config.yaml
n_kv_head: 2
head_dim: 64
activation: "squared_relu"
rope_fraction: 1.0
init: "trunc"
init_std_down: 0.0
schedule: "wsd"
batch_tokens: [16384, 32768, 49152]
seq_len: 512
doc_mask: true
Each number is 128 + 32 x the weight over its row's rms, rounded and kept within 0 to 255. Layers, rows and columns count from 0. Numbers have three digits each. The size before them is the row's rms in percent of the matrix's.

# layer 2 MLP up, 896x224, rms 0.109, rows 459-515, columns 0-55
098:063130128106128128125165103155053108117139143105081122119175123204123120115100141105022159134115129141168157159154170136124129131130150137141092090131158098126108197153
101:123123136089095147108111157108098147149095116129146108093183107128114151117151112132134136069119102130141167111135218092049151102028133162157156135127189176081176194086
106:072185125087108107108144187106104101082121150156166146151185097136125175111158095133120097120104102069146125133129129114136124076165113136172077129091166157124133148136
102:105128160160141136133098176152170171095124100069129136133128113153108106125117151072119110176097123063162141087124091078128069144056128143111137100134134124167120123136
119:140149127074105129127058194107172145077132062122070166138068108124130134173106098087164131188132130114136159127103149081167079157117207131111121143116116137116094127093
093:155119111113145075108127184051136135092118085145188135069154113130111116161065143122102096120104144128179140139172035115118129123100120122109153096128076160098133135101
122:080191143102073148125168081122167127120098157163115161146104155125111117129138118126120075157120135115141164148029100091102048126125112105119147155122117148115174148104
105:109200042156142140105141110153137097095129131152139127065144132129074086113137116144122154121106155132072158108123123081155132145161141138104138126146160129151145181044
094:139122186146122064119126082150043154116144109139142118116070137148120079129172073087090086107173135165159085118151160147146121142151150138130139148091105135164201108127
111:140151154122139128134123119158121105102121073112137125128107131117114076183060119150086148147117155130111108126074142124128154148121168089130118157098133087101123164090
092:161151107099143158061144126063126172094154134087130133120142084104108123129145187177117106124172146139110160136131163130174119165159080075143128180074142150114150151136
095:133139146191138129105147158163087225124090102145203178126112157174137122112123146108160158204128122131145158116086089134141060104132130130131106111113105136188168119153
094:064106118136136115084117208044099147109151153172172110080147174163113072145174088222116144100123150124145129120105169149187119113113144065124119045138177146152149089186
100:128123148074125101095112072187076151132121087120163063144153123128126155120097053109128157086108140143130077167179123177096125125098107114132076029132125128096145130109
104:130143132114176140099142144120146136159145142128188102151148120135085184170161184142141182121063170128075144164113119088138126150094153126141116106109154154131104174105
101:168195126165141142135124151116154159104149095132110120160144087098082124129110185143087134057081158087128149105145086155168086136133090125087169156117170163110157193193
105:121128073111146157161132119136132136091165097157143199121104147095101193180078144136121116118134128091166123096096149123094122155145160153128118155139197089174079120155
108:123184128175100126149096189140135191083078097135140131174164113148114070104108126081122138101120101109120109066134154097155127163135073115117084142126144094096154130183
090:127190117146137117131134147158171151119060092139135113140180039118130092109150128114116141150112104077148207069146131090076136127084147142156134126133154147132149134093
110:070119093099127071046104114086124168120142064118134105122091163112146080207113079154091087149131094140140119131107138090146128110109115140080140141166119139125176191188
117:145120172095089048064142116159083237117127131104115125137096108133146123070152130040109153128159117135105100141123097114103101147153150073137070104168135134067118146083
099:111131094150099087085019155134132132100136092172112130115132098158120180093110051151141102187123146139095155162156113092117149141054100086122100125136139130157138134151
103:148118094111179147049091122121116114150083114170101114129137085139100142145137135177211096114102153084150151161160136140097122121097127109113108132139148238107081140111
095:083130127154059135164081175129170142134114105103054128092184135119128154163151095101150178216103151149139161096139158099164101072121147154131102156106171115130157136123
093:153099132156122154155121106118143149091175133153120149074168113121085126143119149123157137129172199190130154102137159209111116165125118107089160138093128101149096152107
120:124139131150104131174148133134145127123179116140087146161119094130042084035105174149146081073098174099112114109120131133153113125156128106138158171181145151083132134126
113:124152099115084087141160160110098081123063116193125092125134160161123135120150117110089156089186107166109184105111108131139156116081144108119141167165088135167153124150
104:087132115147178103130127129080110106088151117155133158163132128169152096119105103050136133162174159156156118128131117160135156148147098116096135157122125157086085131110
096:095174104174055084118147131161117115089146186199129123129159118119135113078140074107150085127114098127167185097109127090083142110041084073136174128128130121125179109100
092:162147107115119113112126137150133109086139121133124178147067129056130131106125185120081089122164176056131169151127083130132106116142132164164159179115131149093102121135
094:047112212092142114090092157141142170116108134107152059103190094171111106131173127148120167097078089142150118132119124108118106110096119132185179117106159144134153175141
107:118131122061094077124083124086183125109108109124168113171167115095063127142177113117106083130094139151115109148123134078101083092136098135163115086119112106165133184119
100:162149115113112112079098170126079157126079072154115121131112151148146074171162072119078173103171101103100065146079071172129116100096166102184067116123084141061173116161
105:157131113114142078142108120090164164124132063107139123127146056141065147136126149162158087124101162143157182121100157126138067120127146093104108174149152178066187178115
130:125106146109103066114151104109068201137137140106127127130077117135110087116153162036070157131110114137121110145135107163089074116118083046186097108112109125097118113122
020:088197173086134093097136147110102157096098121150107147069123134135065126159112097109143128142127186054109069166120103121132096115101155082153111070120160145125121125131
095:046153157115173084116137146153105090095107137140142067138128068122118193156173092111168089119079132144135160123138148141168127100110120115121100124122117161093185182056
130:121167137138071129129110131184156165129188081121168149131085075080132111083145126086094186103148107151081171100102116100033047138101123047120173162137169075164119158106
090:161134091123133112133143081177116170137161163170065168163112154095104100142120139102175155147129162132110149170164127163155123179107105057078116149158080058160193156103
092:176091140183066126120125095103139156139152168190105153157120162102130098109091122145139089150068188137091092097135132117095106146149135126106078100186141088167122063153
102:060169141122176078123081146115117142083101138130146135137126098178101093184158093119151117105103159133116137080140145079174079059121096103094076146094135100113161146155
101:174108125076154105132117144043209124091128113149132140089139142114096173086156111154190090130095151149146145100136112122150048121127111135113116155074078134149101139120
089:128143151146157037108116165163119129069100134092137107060147121144146100080146065134157145204161137124110126143171126153091107079132161181116068056176144150094167101128
094:133145167088137112106132107151063128117159145189149128121137166140088114143168136142097087140109160133105152133055144167167159156143141113132113098192167090110121142172
110:089168144119176118152140173181119138063059111176131189123132132139078185140099165114100155154048156117134161088102062095120143108078161127125133121103083142134137171046
093:152155155166063131120134135143083109116125134155084127123088108099111089077172147145137140156176143081076100086158140106109112124120147161123120047122200143185120124099
114:117116083169145130160100086125093094070084100137111077117141168131155065136156108147136192137112119168157129094162113045147106071137151076132160093138156102165171114141
101:137104135150144079068132158099081137136100172128176079131094196132137071124128089136149104129173116159152109132152122148122107102126067054129113077154093128119135163150
095:087191132154113044120123229163120151150135151159154145135079173182123095137167120155134165141187144121156151128122108137107092033126070067126143094126101103139138177120
094:074068158132068061129120080170131141056132127123180130091092133158116112104157151108137091107117161137148170084102120051150034116119161135126114095149118143129126138124
103:144151148129122125168132141161133164156179089163078156114141106128136158149145044127087091119126117166185156090125111102141145127092174127110157140124155177072174173091
092:133116178100151161102108128111155137153146125116142059106162133122088100079167104173114132092122171177128095101105157078093105134145120126093148105100111116152134126130
092:112128129110120156123141175156116114125109106160118195057131108110100152176122144113106140189121144109176081109185175084106082065079133149127076129129199148135087147100
111:169154117117143113130127149143154138087144067110088157125125051090057122137120137114132185163152082136169165096105112141183157145124166125100126145134119165125182136171
106:106191170071201078105154145131124150151077108128184095173090090144035137141136163149147135095118127097144189100084123130124125135083142148123119145116118171118132142097
109:095137115118117101079115187125103092096079129146070128115154162145084142174135156160141141101123125124179100093101184120121134131103198123124079119123091083149122218125
101:120149135188144126162124173123070093141107154077131181126109116147110140090177137066068148129118073074112123107154128124117127153173149105163134071166188132118140099104
# layer 2 MLP down (transposed), 896x224, rms 0.101, rows 459-515, columns 0-55
095:149054149147179132122175137116122118155103090074100145057076110148144145099158143101189090078111172089140135098067116107115075114144102129066131172136190122093165106132
099:121179100106089094134094165106116151121094093110127135152100106136150098095149133145164103161145208086172203139187075121125122149129084145141159120096109122108129110139
106:158126126098148122136117134176145095097190082081104140146091125117086133109057153134127143149114085160084043077113108123094134130162193089113149146086106087103148166086
101:147116118154169187163113094123132128092165181129101180135202142122167120081111107169168090128128129172149107170134070128117087123163137169114119083135132120107146137137
114:164091131226165206161096082120148145135129130118078174130135162095100165053214145120208178137182192196110139116168143104152141112165141165114100101149132187094130168188
095:165143108116093115086159112106140054112168134128121135153156104180192183128089145125138215088113162102088096172127156067133205146121126187150114128177115116173115134125
120:156086119155138134163102196143148091130137075158144124098157083151140125160135120131144072140162106161136132175136177096120164131092104197169077119180190114083143165113
107:083120112079137075098157150166094127159132165109107059146073188143120168150108102119169182078086110186186131105180129111173148128199163158129103144140024155201173156131
096:117105055138172187116076179131156131116134117187148173087198096079123126128115145135102115171148150085072154131147077143085138119094150194142132102099138124153084158037
108:073129131128107123125133159118096161084147157109075097150105156134197118140139178143101110129198132101082129178140227111125134104158071171123127122079130122147135148098
095:087132086165074109146150069139140078092192119093124154179144125133157166133112170127041128139099161119135093157092064117100122149083158134114136147117049140126150151106
096:131122120142112102113130178163189132161101110184168155074123117170141087091152108109128110136096083097108101131139127166132093151115142136164163126101104084131070057123
094:132177178111113198156185112125135099127091115068135141152140133092080123129098128078128081108090141162139147167157071173123131105112121066121095117086121091129102106125
097:111111139139153109142152152123128134141118113127125123144146115133125122082118123133156128137130128155106139117122113115131147099131133127143147140121167147133136165149
108:168082185086144175097101124106140117089098153111090108101136159120109119158124125170107096151136140125152064091164155176185175159122094135119161170120167129130154113147
105:124142089141130207171163148172110125111202137113114111125136145114245126194103130120069125098111081121098124123142127100112060068185148130139107121126127146125148129109
108:103102104148067142149086126117079140136150125074174068086196140115163166137152104088107167087114128087152144168094131110153118162059095140182133157120094099106178183092
110:147164157137108159121082091167089116145127154148101115048150096090178178120052130085190119155149070105089137107138123142115140123149146084153144176118077120115136122099
097:167150113100135095115123101131145126113079146065136166110139138193137162127138141139147109130111110105099101136103091138107169108156158115169090096119135127098143122122
108:157122115161158146088112135171039103150196154148109090094114163157160151195102129175163159115151165130095126109124133087106132095106131118163173112161121082135156097141
114:178139089110116145146117040119133104128137124147161175173119188134115145134065158125128161142168142132132107164116114155127149082145094110065165140106093035164124077101
095:117124120099113190167127107166128111218106072122102149130071067072106138174124198154113111138085086177112104149113097144081100126128162142106105104119095166126094145147
101:134148087094096119209114111121095103157142088120104111138110183137100127114115114118074084122165060227097148142169133098155089082146116176098150142115155124176206100082
095:140152119171135142129151109116149078168150103149158172143191131071145140098142168119106150099100045110112127143124083154164148187152158121181136125142131121154159172075
095:111144158159164032145115101081137120169123135128112105153094121131131112122064147161146135115091134149088073096091124147138153198166183079159124170139125140134091137152
111:178126142131124145136067120161129118114146146076049155067084178104108097112115097160125133130169146116122167100119156158138079126102103113112145138159101142112142130127
110:114115125145180147165132091118163122097077113112134192132106107116072043095117081207182121138096127175116170174103163211093106121132149168127068155127117159111115086110
105:044150127120064107139174097165143157183123101102105131138118065105109142151165110122138098108104097166127134077137117099193189135102168127096146148116137127092131137160
100:109083122157186185129110125119152114151143096108102132107105099172167161112119170144117143130167070140095134150124131147115149150100171083164156123147126139131141163133
098:126126172138064127129124076170068140122118098063121084130109103119106155097090146132154142093097128130174097158082124145170124133082116111166106105142193115161084128125
097:172135088115061094131134172093149138142112079129136193164048135126081162110101105125081149156090179127217169079169069083121148100115104093100154152166086106162048096120
105:114150075157150118131141126152128100092127121130120118118079118162134134093125156149098079131165104123155122101136142116107132140134095082063149120127143114081151102113
099:105065161117117162116151163141142200085092179185161118087168134135154179137154162130053120151113147116147118139170140115148181141132157186127194123108108137082161134108
108:108166129130114081130121114149113094094129094057114103148111119161122142088067050128130158140183075093088136150151121168148103128141113113191093134051071143122100080134
120:143122160067160129072102085149105106115112109179135130130103130139184136109100127086149148131193109090165184123094103115155161127108109134021123112134131070138084135095
018:161142147116147140150130109119155115125097150122147154072149130087117133155081136143156150126132174096150100107125082066159173197146077099142087148137180078158127136047
100:132167107164167105140148134121150131144154058104109159146125157128117170126132111141107150132143120170164122148146131154125076135216122097164169169156162081165135130114
116:106118025153154149143134080120157107128134111091151130114128115134129157113169134094135068168131111086054132119123148114125116054138114187126124142135105125113145110133
092:140152107109071163078095177129116177075125111104154123129174107117160161094177145164162102138105103134174121120110117125148160072113164162153103111090173122127095138133
094:115162136117115099155134137092124107131137080077104164197155163128140115153108115058111104150174073100098199119125102097104131053100107136118158139128067123145137142105
102:168090086094141175120123140119116145138205091104120078198150177101125076146109128107123119123112130146183085128148094129086079143126140104097183177227073138118109125098
106:111160158104080112101106126100099085174169147130154140125130128113114082116167193108119211105135123111167098100125130121127134111187137147192162130107160126142144166185
091:087080193115168107081073114084137127122134158106207102131134086088085118136145155137146106095129135137116124129140127163110128078125171104145162163127133116087123183125
096:141075180091166111128151118120188095162126122166089106103138173136108108115158166132229103151140123220085156116140113129133131171179105106115141100082162114125087105182
113:119175197142090054192182092111154154092166174091090079145124097133135120125154145152146143136110102075149146089148124123124161119164151137185091134084130134126149129123
095:112112125118153094137168126095152126065130048135158157065126110100121143155103105141126128144115116131118120103089069109076113148147133155146124172125103128097108149059
113:128169087108089176182070139128110111106127090155114155101117113109137163063152102118100166071141172080157220160130128113103135108139088159106152151177179089150121137142
104:170164143200100155131134165100146116107141142163111147130092142107153160106096142082170088132129089170145106161152119126157105106124131099093129149099140095150090090118
092:095139091121093198142135163107140108147121158119130110077091150099065162132110132147111153110153147166137116174111170181113159186114131100180136092162104149096076075142
101:232106120125163130136086128080149116139098203146132155093198135137153101094098163082200132091076126120125148095120124188126105185134172167092107134157102083166130128082
107:102115085083163103066112094140117132112136129150183084130128126165151112152095100114131089082179146130070101107072094206127127108164185103147097103093138144115069102138
091:148115172096200147082073112151119070103133145075106102046192100109135119185087184186161146127100165096151170183129161089071183107103126140158159163100127109140081172123
098:171090137129108127102133080137142095179138123097139116065160134133096140151154101140125133116097132142076124125123175116180143128129133119066126088172207138059151186099
111:137101072145135106142118042112091121085121086117085162118135123127137084110127050111162107112072114203118102130114102067118169109078197168095118187138123121160176163121
107:171167120132143072077108136154108169091188110130157103144109134158125109108124158166110159132147163171161117102149118161101167134080082100051117101119143086087128075108
106:145131107148089095180108122165116108119140074081090125121085132074155139147120143126083129110177113153040128101104097112096083077052161111128136096129067184111148166095
099:126129158100198109120134101142089149186083139094124052131127165096075103111115114166135120123087119058093097130145134164189133137144098156096069150143165142084153132156